config.yaml
norm_eps: 1e-06
bias: "none"
tie_word_embeddings: false
parallel_block: true
init: "uniform"
init_std_up: 0.0261
learning_rate: 0.00568
doc_mask: true
Each number is 500 + 25 x the weight over its row's rms, rounded and kept within 0 to 999. Layers, rows and columns count from 0. Numbers have three digits each. The size before them is the row's rms in percent of the matrix's.

# layer 6 MLP down, 320x960, rms 0.0852, rows 81-161, columns 800-879
105:523500449455449514517465519540512532474506513481501513482505471482461529507470507531486479521479493547481508462528456481480470480493519452430476486518535470471505473456481473487524499486493513529452515514476516531509456442492539481527515519
099:546459505503499491532514500473485537463477474500507491494476469462429465520469505529440516492518512514519468474528483520488472568502510510485528528468489540496475492495507508520503481517549519511514499458520480517494485498473518486526485519
099:516475509489517481511506532520474514492521504511473486520455510487490501485505492503537527514532555494451493513520474469530488527457507528468518499515512441494504529501495543496490494515527519496516474524513444510459508470454478498529518490
103:518446512452526513457508456509475471477523482517479463513522474510459525485513534456494479484531533542535481471504493489473517507520491529551511523508531530527471513519552487539524517481503463528483480514508469505481509498511556482478504534
099:502510510462503503477511486487479513508526549526523506500460537516563484499482479498503508484492456525445488513541519463484525473490477493555508498500507495492540475493511531475517518549510480507564487497537484536476505555493514475517500460
105:495501479531481525496522488488512486492506463497483530521531463476515512508496532498507480511552487472502483488520505517464508505542516497525542534506484466493555461458541474554522484492492467470522509527468524512520511474502511460501487521
096:459490492528542493488502546523545508507475539519503547520472481536498472520482511506490534450498544488489488472495509523524526554496537492495523503489528509521526515497491530497536489524498502535521495510522490448476507488541476486444479538
100:491492524487504468502518528500501514498537508536560546541467452473513442522497478498515502516527522528535505485503483499444505523522465480485475509520498527532481487483432517482465500497514488483472475504482511495514476503488510511499486482
101:486541508447513507539461494505533546511493531481508482531475486500476490466514501434458498509470499499495464476485505443521443467498521467506536503498522500489484532470505490505494475491478495488538489491483496507509494469492485510521523490
104:509491497498501503496505485497447473461481460503520533520490507529492506513500454505500476495523530468501507493460496529494460489511497507487500501484463522491473480502531533463473505563444507515527483520501542445479482532500465497501505522
098:501518487499487449467470545524482493490467476478522512543512504503493506486458511530489530524450491480534503529495494495526492506489432541485473504492516534487476509470531488503445521484512497519509497533455487506498487472498496519482487494
100:483530446487508484570516513508500507518569488532534493497518545514479489499526529522501491479548517513494503500464493533534478476531526555537528512529506476500461520534532505485541478516520448537544526508475489510508500491520531485526550521
093:449556530496508476473460482500490519560538467476483501494475474529500486488511510478450469468481497482533505443527507488485482516513513525501518477536503523490491508479509502509492510479524501512463510523509514497519540530486503510528546538
102:498483507516498539525535493467495503489470512525477511495468522498478487492533437509524498514472501466464509506501467523489516468513502511555516498540512511506480475472502523516528517533479470463478479528478466497492503511508520488513487496
098:504490508485447528482507524488515519507515498491498488492504504541529505523514496453478523498507535508498512532487518500488448463487520521506458540489515552510493532522459478484507488519489491510480494467529491509470483492518469493495511536
102:502543484476474527498511488520529528522499515495553498502499518510503494469496451478484505498509550506497488514531508509489496505500542486492526508493544504469468492483502493490536536504498464503481508468509499532513515545527483529455471495
098:454501492476484516496518482442511491438452443497460526505453510505472538509525489500484487563481503476532497505486506509489517480508522539448506511511472534526457512528538496501520509492506504478524506551463453508479520502494475532529465523
100:452474511493483481515485517514455510486564507472480521526460513494486514527562501505470491507490503468507485488482546529484489513511477491524566493522453487519507495510484546495500531522474485505476488450483522497502532514496555527507527566
097:507516489492471449490495480468482549482455502539506527496498506445505533463504516479538525490495456505491447468529518524452511511481512467488521503500491502533503517527523530492478500498514510479506528474551496484470486494508515526508469463
102:484516501557496498505476561495525537502492535472487491490523513516500548504512498508492517476515524456553470561507549493530484515543464500491510529521475481508505500495472506455474492497509528492540493473513533462502503459514499502505539478
099:545487510514517477506501487538523503500453496461484455514509495562508518548548553506489526484492501484507504490559481517550553519427466496529478498505477471476500584540494511446549536542532521510483449461517498520501481480482478525520506506
100:493521530513488545500446481511450490465493507537460507506470465531477519461508549420467478501485492478475498464468487476522522489498499469448514447543535500499533533496534481503509488463484542528500550481500477529452472494497500522530491497
098:452502480469526483464477525550511470518525500463509493508533512542506507489471507504486517508484464466534526520498491476486529450518495489517537513467498502523503490541551497523490533467512525490519477492525524479489484503516452485492502523
102:496483463485512466514490505506483488518457511512456498520520498500502456530485488501483499544522486480495505493525501494518521506527525490503533521468511495483483443527540502489452514518481513502518499502541527463499494509479479550506470477
097:483500519473499492517523492510532528494486515512494508471531504465520461518464532504488473462496514543505438513521443544463489492506514492475481546485533482493490501466511520497455485535513553518508529468489485476487510498450493495485497500
103:491480439470484542493475494482484501493472491502474496528531493446456491507492523484488479488429539473472523490473521510503503483471491497472497476554542500524462490509485493474490495455533513477510463481457527546481485489482521502547437508
122:473505515496477517549475465496477510508519531458465517440521502492484520507513505558511490523505494512538517531447487526494515494620498493549543487516474530515526502530451531489480467495477481494506569544473528455556508481462515432508506496
104:490509503491504491539499459505480543519500498503504519532538553511541455463518479445486452495462501491421524496506479518511517470555527496494522536525487556506511521489532484492495543468510495550433472478533449481478500488453499519499528496
103:500467509555494507546520501536507539488549516479484505453472526513520500502512504520524447472524481486516515473501527521505470564553464479479493464475485517510525485501466537525545491480493486536496506491491500535529556522490513513483524514
095:454477450468547479479494482499472491517511490519491513490416462498470455463475504490489489474526469461459494482523499479505510488479484468476502527490506483467484506460496551538510477456531485491494559481495519508467470523500483461528511472
100:469516536505445523457467481466497520530503466517449519424517504548453484493474512518523467488503509470526486514507471540497507512495574506450476512473540515499520545448453511478531492499484488494467519467503504515484479450491460530491521448
100:559488495535485502531453498526482502493538518497522498507487503518537466450535540452508526500519517501499518473545501497524425517480505492486516492478511493481509518502450502506490558503467481490447527582490463498509498471498519455486481518
098:554527478503504486483491546527517511467503488473519502525499487471501510510524508506487497468504450525440529498474502469475519478485512495453498499520546521474495458533483546449486489461517516479496485472501472478534491484484511496536492483
104:519472525546505545537510495476481510529501484486462489464527505497532528550512470552476494500518526535483475495533548484421503467508483545490496513498493508503458490505473479476455502522531466505531494461490525473483487553490510482493526488
098:487520530515509521498504496552502487514501475506509511461470467519465529518512528495493510499511564538490448492516543525478496489486491473458493541535514539477529508521550496471488496511470505501544505449502534467475472495475541481506486509
099:475544489500543469535508518492479501492514526551499523501464482523518480507500522481509495474521497521497492496483495525489543489481478517512492466498488464490540443491496515465523535479497454513515487531512556465493504467504484489499534528
098:541468480474494492543515460465495485467461504513500507482474468478507492497469498487526523489495497476522501475457462532512444511494509493450502500469481481499494479489483527525493506491481493512516494519455535517527518445492501501509494496
098:544524533517544485524480486518551473512469574507496533496467488507502478545510476514548485500501521518475453508520502541489499492526485540524513452512491517497483559508532511492558527471522526491492478456501517472492488485474483505462498571
095:492519468481452521499482516501491554502507489473500478524523503489464472492494489503513507482490503496491523494481518524508480547523485429522471530514528514520484508475513509497536471473502502474538539480494511474562524484482479495510457502
102:533516495514511502482521555455495509492494495496452455521488516472508512514498467507463484476499491502523478512516463479438524512525426504549510536477519483478477502515476513491474499478459499545510498524456507503474510488522487470503511491
100:517481482470479527511453514534527480523528520493472478455478528528533546521497494467506489510522516566488542520510511519498490502472486463449515475517535490499504486457520479468478526509472508530506493497487503511502471536476522451491473513
099:513509506529494500478485506502445522486570524459497517537497515448458521449499454479522533514474545503496464509490509490497447482480503513516491486481478524499480475489473460469519500488513468470493503480492545544519540469523531494512509489
099:528491517495461535470524468457507516527473502517497562528481481492520496500497466507524463474526512470477462476458470522485481503512531529475461485542459506491501521476527451506486501512495468472527508520530515515476544535505498502531544523
105:551495517499501496463495476489471501523500473506516487472484529502500495531469479533500487478480481475499491489514537492479497509499534499450479465539463496500509550500472460520472509483517506471445507493562499470514465561511523521480456496
099:480514475457467538502510523531486475478504483446535525499485520512458476465463482519505481507486543508568476481525438538491535508511499496520446542500530541493522509492535502533489512519462520533487521527502523506475491480534460450516506468
096:521513518473480461507527514488509550514537446494503509525477527495488493505489481471538509496496438510522528502493524487509496505472489491453509507508541477486479480490462472493505519505514496478498478526508464496507516521517506518487501536
103:520501480473523474472535495526501502498475517471526527530457448488490473502446518503531518527512526510519507478502507485499521516490469519510501513463527481518504521464510463488478501527499490480523506479511503507513483481478489498478549505
104:503551494505519508507489514428505485514509503541512525494512501509523496468476485524476527539526522472484476496497522513477530484476516525481507512469478477509480514502471508494478443489555520448513548493511534544495503530486526498479494512
100:517496507518521484536509528480512470457482524516503498506492494512540482497497503530495496464486508514505520469511499517493521474497504451514487503478492508501481513512514515530523498519498516507495477495468473473458520490454506509533530467
098:491477497534474530505494512537518539462520518481523514506498523532477505528482486509484511494443480507441541552503494452470488575507518518525445501487497480466482484459490456508477514501504521475434498457543499447493503499528513545481483470
098:527536516477524503505507513506503489524487484540506526511436507484525503499471522476461457508518538504473464478478475523523553463445450490520543503507475528492549475469530478509505516491484526517474517554499526496504536477475514488472492475
101:474486493488496484485492510497503480547543503564549527504468491493461475540526515511472510451514539462494514516499459523501503489504444496486545526515479481492499475509520492531483496477512494525540485515493514464499508451526532492502502491
100:513511551533497511521547525486461510529481520502534503478520522499519448515536518521517527513523503476476520503475570553488491499480485534457512475516520492521533435472573504523482421487466492481539504519533541502509502530513545425516500508
100:523534525495499482562520543451498508526472518474492481498520513508503509491543463499510481534494518524494496513468495486504530482493533495585513472497480509552555516501482471476540500525502527521524537493474522469480491438467495489507496465
104:499517498531541497487512462488483480507535504532514450524506511539521467499512501541552500487447541515514454513519538502466510519503513500512512554506486475486507494520534512512548486520494472465481477486513486491457493465535496488497500473
101:481510496502497464528504540541469475504501481478474509451515494496487469508432488506508497477462535516480462504488491513529494531499481491499514540464506452537493498463526482531525534477491505550493479507483550513497502525459490531544451497
097:519488473491547493521502486479508489494532525481485513473480522478493464516504538472480454524503523480525532533449476457495528524520463517522505501492521513476458491514513504489487513526509483572514517503517500490519503527513501467534505536
098:522486507505507474514527500564477466509465517509539525501497480491502490462500524490476536518462492545493483529478549516510496533476473508457506502495540523529514466525466472486504485492530487497488474510517511473501495509512482460467488478
100:444489519529529529509512480500494501493484504523532503513484515487498503473519469525486559522505460502513491551495496468439535471471503524528484499453473537542534482474502497461507471485542514473530509531481532509471495506495531550516513536
098:519476494496534453439496500533525493517507505494449496490485497554475485449458511479493503476489514535511511471510516487502465527504523469460508497531506500510511517533485480499488521513486509523455483558496493471492525503491525440498506490
097:497475489470480498463467451495474510494477467482539435452490507482503494503502512483513465510529500501505491463519453492505464518479481497527476539528524469528502474480502488459441501512526485489511504521466513498515488484518516488462489499
097:462494449543493496495484473526505511512509523516523533512472498507455510515465485497513497507487528504536483472452473473489489494472497525545482504477497508517459525457511461540506527456479486535536495493496496469478522500510486490522536506
106:474483447520512511504503523489489505475486510522517507463489519494491497519466509474498509485525512470474489472497516540494466502456483437525498526542478479498480544502470477511525556526439488473528519516491464466503513563453543458482468476
096:522487483506480491477495533534522495503509503527488492516526487540412527528504502474469489498492536455517529433524504512468549512493497449521475456528514503526501514504451462496512514512541527524453490479501490489510554480493446489519446488
099:472506521515492475472498477502504499458485476480469512473539515505482471518434498494515512517483512505545461520471507539492519462477497511451475443505467492491481484540485454518495515515532560503481539480488477529493510495490477470483476496
099:515465508499460527488505497569488490504526535489518495494497511524526519505522501457517468481481568472477490506510517451481500531489458512470469516461509476500482454491523503485504495483522531498505554520466500467523527512491537498466469495
100:543498496487538526470496477517512516496537485488490465487521472487502536491509466508513485518455513483466501513528543496484525549490505530489504508447552544486547484511508536524461482501479468453535522543540493515505502548503527539516514535
100:472508463520472468494525484511492517446499495527478543481493521473480526540501519515491450502517572485484507506520508498538494483504504548474487555477499474497495554487525463466490515492480499473530512491500495536469500537493539482512502490
104:528463513479517504539509478480512496493478510466504473467488504521502548526512450481512494492503518525497508463530475500472529481519529524462443506467527457504466487527510475470503518518476524498457468503518497517507524433530518547540440487
098:435475463442511500515481517512489521527504476485515488495525478546481489528512510518511495490550488499499498506497445508488535519491476488500464519467491508534536490478488502478521489481493508510533454531502469539497498448541520417509546433
099:535539527539509504487513524558477499517455537529500491467526454490463481506452490458494499493514519491480534503466488477530465506496482514501503509498454497533549484501498504509485486496540514494463460483507495520512476479469523535517473515
102:541523503532503455507505477518515521540480537476478456512480486540500463540549504494479512522534476501496506487524523495513485498528537494491466505487491467507511473551516478481517473529497490495494461479547492473459488494545489529478481507
104:512480473485490501463483536509436516444476503538495505453509487521462473476476541469530523474467416532452461521464545444479503453515475524475438504477479517464524472460457515467517552515556479446502518464491504522515463475489469513519541494
100:498532516507477486481504461502500510493502543508488524516504494467447492493504443505506584513518477487475508489490473504521548521495424494513516512513508558500532524488486541472505512478489462498482531522506474537518457536501493480459455526
098:491566498495525480525522479492501499468582531504532454490499535464522501485521508504510484523446551497509497479483528520502481506485501519466547492523517497521516483486549502492461430479491479484458505507507528468510526490541510479532481526
102:532471490520487475532507482515484485560492496500480471516527507478506465485502503514498493518488513475516474493439499501478525473510475491531524513488488517494570516491485535514465489457566505499482514485524553513501478524522472505480511475
101:527502514532495488491525495472518528518512464503557522472440539490498510526509526528522464507495464466529537532470483514495501454508476520493481512508477522484507486486506486535492502523534521468493525501533507477523470433527523502509501532
098:500462423502538504519504469521504470510490501526533478512483473493525463519499519493487510547516494509511500456466475486519495513480498504479498501487534489501510469471512460498510488500501490498508523519503518467489534521547465525517516473
099:514509511489466494497502503493531505557473519497464510508534458518506510540494534504520510489495473480524474479500487478492450517488485487517496445504491476503561550515449520471507492539505504470496485486465480483525502457542509473475496466
097:480504532507498477533478502480526489505479504516526497517489513499508520449458479506432469475526515477481487489505511527480497478462485540505498490492520465519516483462494490491493546425524499504470473535449459518493472473472543503470465494
095:525542460520527510538466519512460496442474508476543516501544517482503531501543457528448538499509517558506479446472511500510467446496478484534498464521510496489481520485519477496519494499505522507505511502508492495501471520486463500521510499